Part of a small language model's weights: 8 heads of 32.
Each number is 128 + 24 x the weight over the matrix's rms, rounded and kept within 0 to 255. Layers, rows and columns count from 0. Numbers have three digits each.

# layer 5 MLP down, 256x1024, rms 0.0507, rows 149-174, columns 768-1023
124144151112127175140130118116131096097130097141142164133130149104105122128127132127110071143134101098120144111146086125127190112113097156094116118136129162092125156165116167126130120076074143122108117141135161101132149159116163098095145078138123061122131137135107164107149115128161137160128118150133130118123161154131117142183134175137167134097116148082137133136126140121146168158106101105144142122119125081097159149130135114132132156091122100166104115165106094131116077138141145083097137194160080109107132113142113145192140121187146156121115134127105117115126113160116191095142151137181153102105163133114155168139167132173122113145112121144164134136126103144126140132154110139144122144085099111098131067135144071196146136155087092113129129140125115112122120125146151
135130164103114116108122160171143143126143104138106156138108119122099120143144128165142163124127180149103116097113096138128153116143095086188151114152141136101155141140170118114135121103151096156110116148124140155135135151148163145119079130124112156134116117146154117134101111100158080179144146146170106167092115131164146143117145138162138144113129148166105136162151141148142196131067134153122146180158164146102143140107114087108138141111128126094109102096158168140129163118114117109168126099140118156111130060151072124134131138155118098135143145121146074108164105163134087125152125126145102155113098131130142145125159084128091097173145082155080121116123163144109111122143125128130150101129143168164112143129138118169107125118123128106086151057128099098130170153137099
174144121102111148146122105166111137093127128153122078099124144152138114095127150150112128114158122113135124119141144085116112127112122105091142147135125091109124079105124163131135126114130125138130103144150121113151148109151122159118080167118095097095139119138140170102118117121129106148114106166124165128153105127111105165163118097127140102113133090166137168135106068150148112106097162103117091155097121122106108087096161151109126108084151149117129108079099199121119127149110162130177136021139146134144113122153164125123142156133127135112178129153131149105104115120132116108108139114099138102159084137126130145117130113131189127151141172122111160115148146107158124135133143116115111099120142136144173151139120086148112087104140123133136134141140126105121134102128106
146130144116176103169129110139145127111105092134093135162136147112100083120107117131123161106133115132148164113104153129131107162150142113090099128118071110125131144156107093107137097126095150109132137112152130094137091147150117109119112150138128150093112126128150100096113142104151145092131142104152150139142110116117167171127098109096087100115128097152106143124125091112080126163119107143132141109107148131125100083165126152179117101135101113157054140120133062129107112087093148108092096130140097125113125142160130144194113155153104118100116110123132123148110133145150147169107173125136166142161129119142155116134103120120137088126194092154133115157117110113096114103154094122142189170102154151112126132130078110119086117134110141145121103131100153106141166110126149
112120106113162114126128151116151137168162110116163130087138146138089142126103122138122140143143129138132093152121091141123132091082133120126101086142127113124092143115109137130111118089120086125091109166135086103156125147127091156152195132101131134084109139152147130167134090089119157165108112102058135131130144131129141189092164093108102107122101094154134118146111117123148149146153145128112113158132127155136137099120148115140141165159127137118141172083144166149112140138145109144104124109136175138100132129184103144109158115121112159102118105136115140127090144178130118152143128111145138183156097140115095170158110110147090132120124133097102151135118146110139105126119151103132152166102109124137151127121157131132133127156108131131127179116166135120116143102167146
134135099076099110076120143087133128149097112104095139129134142151142118134155097137145114113142108150171129112136066146128181130072160106115152186131101119114153111104129100073149117104150109151146136149114122108078069115158107092127104171099148120174159167132100086088107151140177103142114161143160122127110108144123117128148183122107149138162168125141132143125124142121148144155127156166136110125126130113120105098145164177159134126121113162141149133121127127152160122104119140132138111098128112140125108117118120170134141156114107102163127103113108132147110144127097119125141111097087136130129092153133132118114091068139136105117149126101143119120126110140129147097169138116180144106185130110094123139115168150148160117135136095151125103195102130169155089136147147
108113076109110115111141111137109107181072135125140128116138158152111151120122134153160172151114130121138119135133114091118131120131093143148197171153121116122131158115144145171118102130136140119144155099106081136110131111150099161153123139147162172115174111098169135158149162116108114149101151144118142142095113165148123136169138141112154113136099123106137147150125141107099105124106124160147151137157120109121116170182097098130080113131084162126182127127133142112133147117157115156153087126112108160145213131108148105100105097117125142127105105135130134141093100130147114128162109070141136112148111092171129134105092128128140101155116117116131146108059137129129138173144110127140141114114101074108090113105143102123092135128123124159134134142142105113114137107135122
091117109104115079109114155164126151082138118113121129156130144148160106106121184125134118144179139102086141135131154146151140095126113121100110157159135120137124119143094112132127090146141155124141145149160155115159159166127135130171115129162101129117092145143116140112131118141168133131169133150100146125114132109097151156118153115092155105140127128090157113115106149094129135101189169152131121160091083106147108122158170115112108146123161133138121156120093153112150132123151118093117109141153142140128121157125122126118123110085180102146111095140126116129147126135098138123125160130102163188125094148095095127155162119097117145101142082146116159126099144110142126152107116052120118121112082082140152155073129105173158143072113116116151167129118130135092162139138129
108155123139097133126109115110119151149175160126146125136072149139124114156129154094149131143120099165130176126128129125123079117090111078133100128099096078148113129138139105150119138142112130139122166148152145148154111121183133113145140143142110126153162119158108094131145121135144086117102120130111112147135143163107135159169134118151119162116155125096132124115128147134113140115180141126083133131116155146159125108107140140110151148148140085147150147085130113128138103113114114138149182102148137128133154141149106133118102134124124121092105162141107140136175083127120131132170115089156131110182117117111166138102151123108155118096152112111103155112119143124098172122088097143140119136128155173131145173111144122133156144186120177107143134143153096140170095121112113
148103163087149147074110128112116164109178190153080148153170152095124162117123144152138131111126113132068100143142102092116124146146144115129131128114134123123130132129164121122087138110168134149106099108109094107146142112137129155134127086105111151155097119170111144167102128135077111118152110144151094110124098112120136110137157100149175081136095150148106122128140126142115140097093124131112141145116119061149145141141107105109156123103094155139097107090143113128090180145170189134132077099111100118156120147094110143146129105129137111160143128127075125129100140149150107104112129102135101070160108107138115147121110107171123151192127107127113181164126138141155134144133155159136114169118146119128143142164143095122097091169131142097108101120136068146134068183159120
134115133140137102105117129143138134142137086127102136123113123139186189126107104124119143141131142154161110140124140151141105110150131131109083110133064141108075097099181145110149141137124130127094125110099126142084126129137111116089124118143107110139144154081125126145120162121128152116168156134132146153133130112167117095104141133115138148141097123149108120110157142139142113132180147181150109145107099136121185126112105152109112167104117122149129156155176152135101151117165108124146129128149106109118157154124118146159158151122087124082100121102127136149131109104109165134137162134141145131126104118092137115123155136128114106175133128120121136115128137095112129122125133111143092142143103128145109135131151113109156115123105110144135145143101138131156129116160104
105137149114129123152125117130145114124129104166097131116131132106133105108131133129166121159143115123156118108131150123136115114130134139101080124125114096079132077114121182148145113134125127130132100111140151115154122134122165123142133190120150116086075060116159152155166108108106110130116142127098178111149154112100115099145153119141104165128141148151186153134142128178111139169148104094167126122113161155150136113143186138090149099105135115152078142145090147171123124111137084120098146076123135145116143094147090145130100098108146169148125161108134130103145119119092092154157151127194146131140159105095124112165114110130088139151100129117093165158138117126123117133097171111159130155093117119149141127125132115085123137104130158123142157139155117131112126093131186
104113154141112181154112113140138108120122145147106155116065133118134121145096126139167130098139116111117154142127120115130119159134112115152117127153087154117157124146122096131172135157116168113068138119122130151145176083120128089136169137139124083120111163088122152118124127110181111109103122137125116078109116151105178101127128123097142114126128143162178135090081119124185141131121137139135112163134137129103166128144105118094125144124141177130155111116072136127137114102156120141136175128096121155150120100084151119083143074153131131138169125089127149137110107134094098145079141107165130125125122146119142119148079133120114104138108094117149124118163142120119080131114131148085103157153151086096154153097122127138146152133144155098158090064123131126098114150122130
106137136151090129132143113167142141114124116140112139100089145110134113145122133101165123104070111144161160144116136114081119116162129139121123113130138111129152189092116132105106128134129085118122144114182125132113100149093147135131151120090139127138095146120112153107129076095093128174092138096109098162127077130138123147096127145140127118139120131125140147161153092183169132139178105180157112135111149157051088115091133159104122088096096119122150109153106133121154125173114131102146080133154100126095136070174115148148115143108103138106138094086133131094096146110119154142152131120134175176109103111166135095112134165164149144106081146115137120129107159126145132127160133122145088140120127163100147151105112141140118124128150116129144085100116113111145120124138140
137111119128144112102091120076134135127129165143149124155133095126136095118164162146133150128111133099100179087125131127123118160181158116070118116147115089131136126110126135099139103138166143120113134167110143155101100130175169120181152112123114136115101150123104111132141163117093138097120125108118123128121095152141103161131103142130144138111123182099098158127101082108143115132139115155096131131113151092132064123144161088180075132134121130147135097130079165036132146143105165127117117110105152117096120157171165129157145110108091103115122150118102132146146139119143083135084136141190136165150121133142137153122150095096111160124161123131120142134182123125096114157134137108136160118137157135120104128133133108141096109147100099128128134181063126174138175125112171
106133150109147152149122135223108167147074098132126123074096108144118129099141140120151159105149105113130127133157170180086154112128131116154151121107132094105118108120125121118131143136140137172149146116104102105120134123155142150122166123090155123156109112142149175152144116141108097140109127134130145134127166170145116162155120108119139090138082133144141106129147109144121118116122140134142078123109125114144120136137108177134144153135146158149129168117101135160105132141116133134123118149140118108148128144098087106135135124103100161107164186142107144106160080113130150115150135129138131133135138139117152106158149136104124119207144112094097113113129136118147108180140088108134124141124120123124136166146119117131075154123132154131104124128113153131131147090131093
144102171124142107210100135117140140140130111161150102101138137142119145139079176116144109126113126104113133144131147117125145122129091124059111119106138131148116127135124114129131161084148150127125136134121128122129128115117143121085173136138184110117183120129097140124134131108119122123165118115137112086125118119113200142066126158157090130170089146129124141102096144135141075161138127137137173186122142134152101137126133134099149120118170140140133132119131110149125133139110182134141156110109122175156148129123147117141138155105160095106158135135104149109133138145138147137123130157095138100140098117190112148146112126153105123114138126100146162161103100112177072168109182094118162121128162134098093161110123160102148138115116094128124154115101193137126103131153097
153148108134145147170163087155119135124101122096150114150151106141144128139144133113118134133157200144143135142119159151119160103129126164155130114147151106173110133129099151124111160120129121118111135134141147109111110161154122155118135152133089090152124133127135138157127112119150152113086123161100126156135147135097171122146133133144159136123120093095169094147140079174090123137153123140088131126160160083158137119122116150132118109111131147125142089148167128150126114142093140110144111168124158135173183185117135179134122101127128112105105123108138149156137164099153118122124100106092103139113129096070135169142103160136110161138150131123115135107103144162099120133100107088153103127159093099097092128124110097156147154141107070132164109112118120112079145105083116
130152117114090129135142164169179174104134118129127149143141079121145094081185180156115118122130089149117148155114114111122106116164156144124084151133099114140114174113148118160122144136129135079098101122125158165116138150171109098094141132129136100147159140093104173133168120153106162152165145142130111113093153125103136146110119129165100114100137126139169120140148142120121134090136173116135151160117134102115118130103154149105111151127132129176098138125102123106159139120098143127122112121170137127169118133092155138174124129176170163196141120124143151118107143149115148112153135100138134128133099129141158163109156126139127144102142098101119121126071094164139133135138138101131128163121156093122110118125133170129116120179137113079086115116133168133146135133130166
098118125100124131097108114154129126153088119108169160171153121150152143156135117114117142103134143168144160132153126122157132147130129099160130119144100105145147100148146137139139125108093136126121135101123138155125067155092153139132109131132132114160086123131137135144121169128195112143121144139126157134129098130125080150106132094134164088121150088096140107098091130141098136132131084140149116147122097134175143139118125144114130128114104106125116102120168137143096162060121163138142131146090128145180143135100125130110091092120149120104112159129137108095151110163112159128120140117164145112155109135128152109111132146127115126139135158133126129097131110160086108134089095158157124138148087099149150116115142123084105113105130125114134116136180170127133143117107189
128142129087073131117124107130071109130160132127128089150142145152163173148191087127083156179120120113105144107106101126105089150160172123110112107102122140143132129102102098141113111115056143110114092138101133095101195104144151118121114135111169147152111107106125135170150131108125111122085147135110175134195123134123137127135156125113182111112134151135115107118160059114133132113156066119111166145140113109117135147160122176132121114178109144123145093073114113105161130140110083153107124169072131106121137165148105094112108117126114103145100131190113130104124154191101145179088113145111148154136110104129148115111132108153103099163111107151116139132133140131139100157137108122092112125124109134145140137169151151138088115126141152135138085123106138114135119117161110
139125142090137138121147102145121134130145117102095162132108111107161130103087142159159095108131117142125091156098154128179100160150101120102107174142146160139119135134144126136119099136113115136151151140080093109126140130123129123105126153130140132105141165134144132118150121178102147114131099149126146116122100112088131153134167091131137132120158154143105114164084113077086091192100141122112120141138134127112121134136142090114171138074123138124160146123131161128102138093081108135118159093129164110152118107111147090081118119078109156122142157136092113152106094136087164118089121145092121144117096078135131114113126152145086131123147136098120115166140126123124144146153132112117121155087121128125135155114141161145110158149155138135130132125119157168122085157138165
151127091142154148125121055136126135148097154144122161081126145118129146141096128116088149188149132117139155193114174131178157163128139170102137127120149143154113129113136122124094156140135124137153149077159125192174106123153128115081099150155110060128123118163082088141116113094137145111088129107144093146137132126126139129100140145093095085141079098137117120139154088150169091136097148137071151127138103069121157132160150102124111123107133108129130138081120089132091111114111138128146136082085145163116151186151156177102137155115139133106136097146077123088135157082119113167088134089094124090077131163121140082131118146124141133103118066147118132143145165171115102092087104102101135093150094120113168150139157131096160111078133132121141151143114160119140138156104142
124167106110121145147176188125121151122156122100138194146132121157087127097108150130120137120136119094118102172097119143166156131133152141121122136151167127156146076175125112091087124133100119114120102126151151139117134149101129093101155117131096122149108145139141142117149130090100112126172140124110146147126129132167100115169128159120140129163148161120189144119131139143128142140134106130147145139109154054144155119091082129145137151137131107084119122147114105151118148131105159138099057142128134160189089108106086132143140124118147157113135125142104113125147135082117139121079141128137156113111127125116142124140137133145125136117140119141103113142118142136106130126172101083131127118100125108102138099127143126149147109112149113141127144123113113138140134127127106
101145119088121123129155137098148157135132076124136121144173121132142116112155116154118177121124134181124126108144105095089132128131092146135130147135149140087118110164140140155144165113183148096117137123140105086093159117079128149133128172088113089186139142150136168126143115155101126133129154137127135102131129086130154122098135140108147145136121071072115140150132100102140127098147162134123079128108138116118109130128100111125143157141150123159129127118175143101092160147125146155106139120161115082130156133115129095085140148135079139099139112174139100123127179168173105122157167094094110128134084136149135104113109129118121144116129155131141092161091103178103134139142115150151122129110089094110107120114099121120144117125134120181128155140129121136165141147105106
117143094157136135155119134094085126091090109151112111158148109112121128159115120134082144131138144140148075137125145149147096146162078091116117134126108147147159114153132126094123152107095136118078155153072118150085146095135146123140140097128130130076161124114114144106138147147117126162144107088127083133092109179108133127136126120107138131113132129119094110112094106171103124160101155126139165097117106157103123113157121141149131158145156120107107158101110153166109104160116127127158095112118141138078133143125177136171146169144169169138121128139131113169123134146137115118121096096110124117099139141116124097139146142136132162141159151122121117129116101114111083129123099143111108117107061114126106129130177121084140107113109135082113141127131154145111132114140076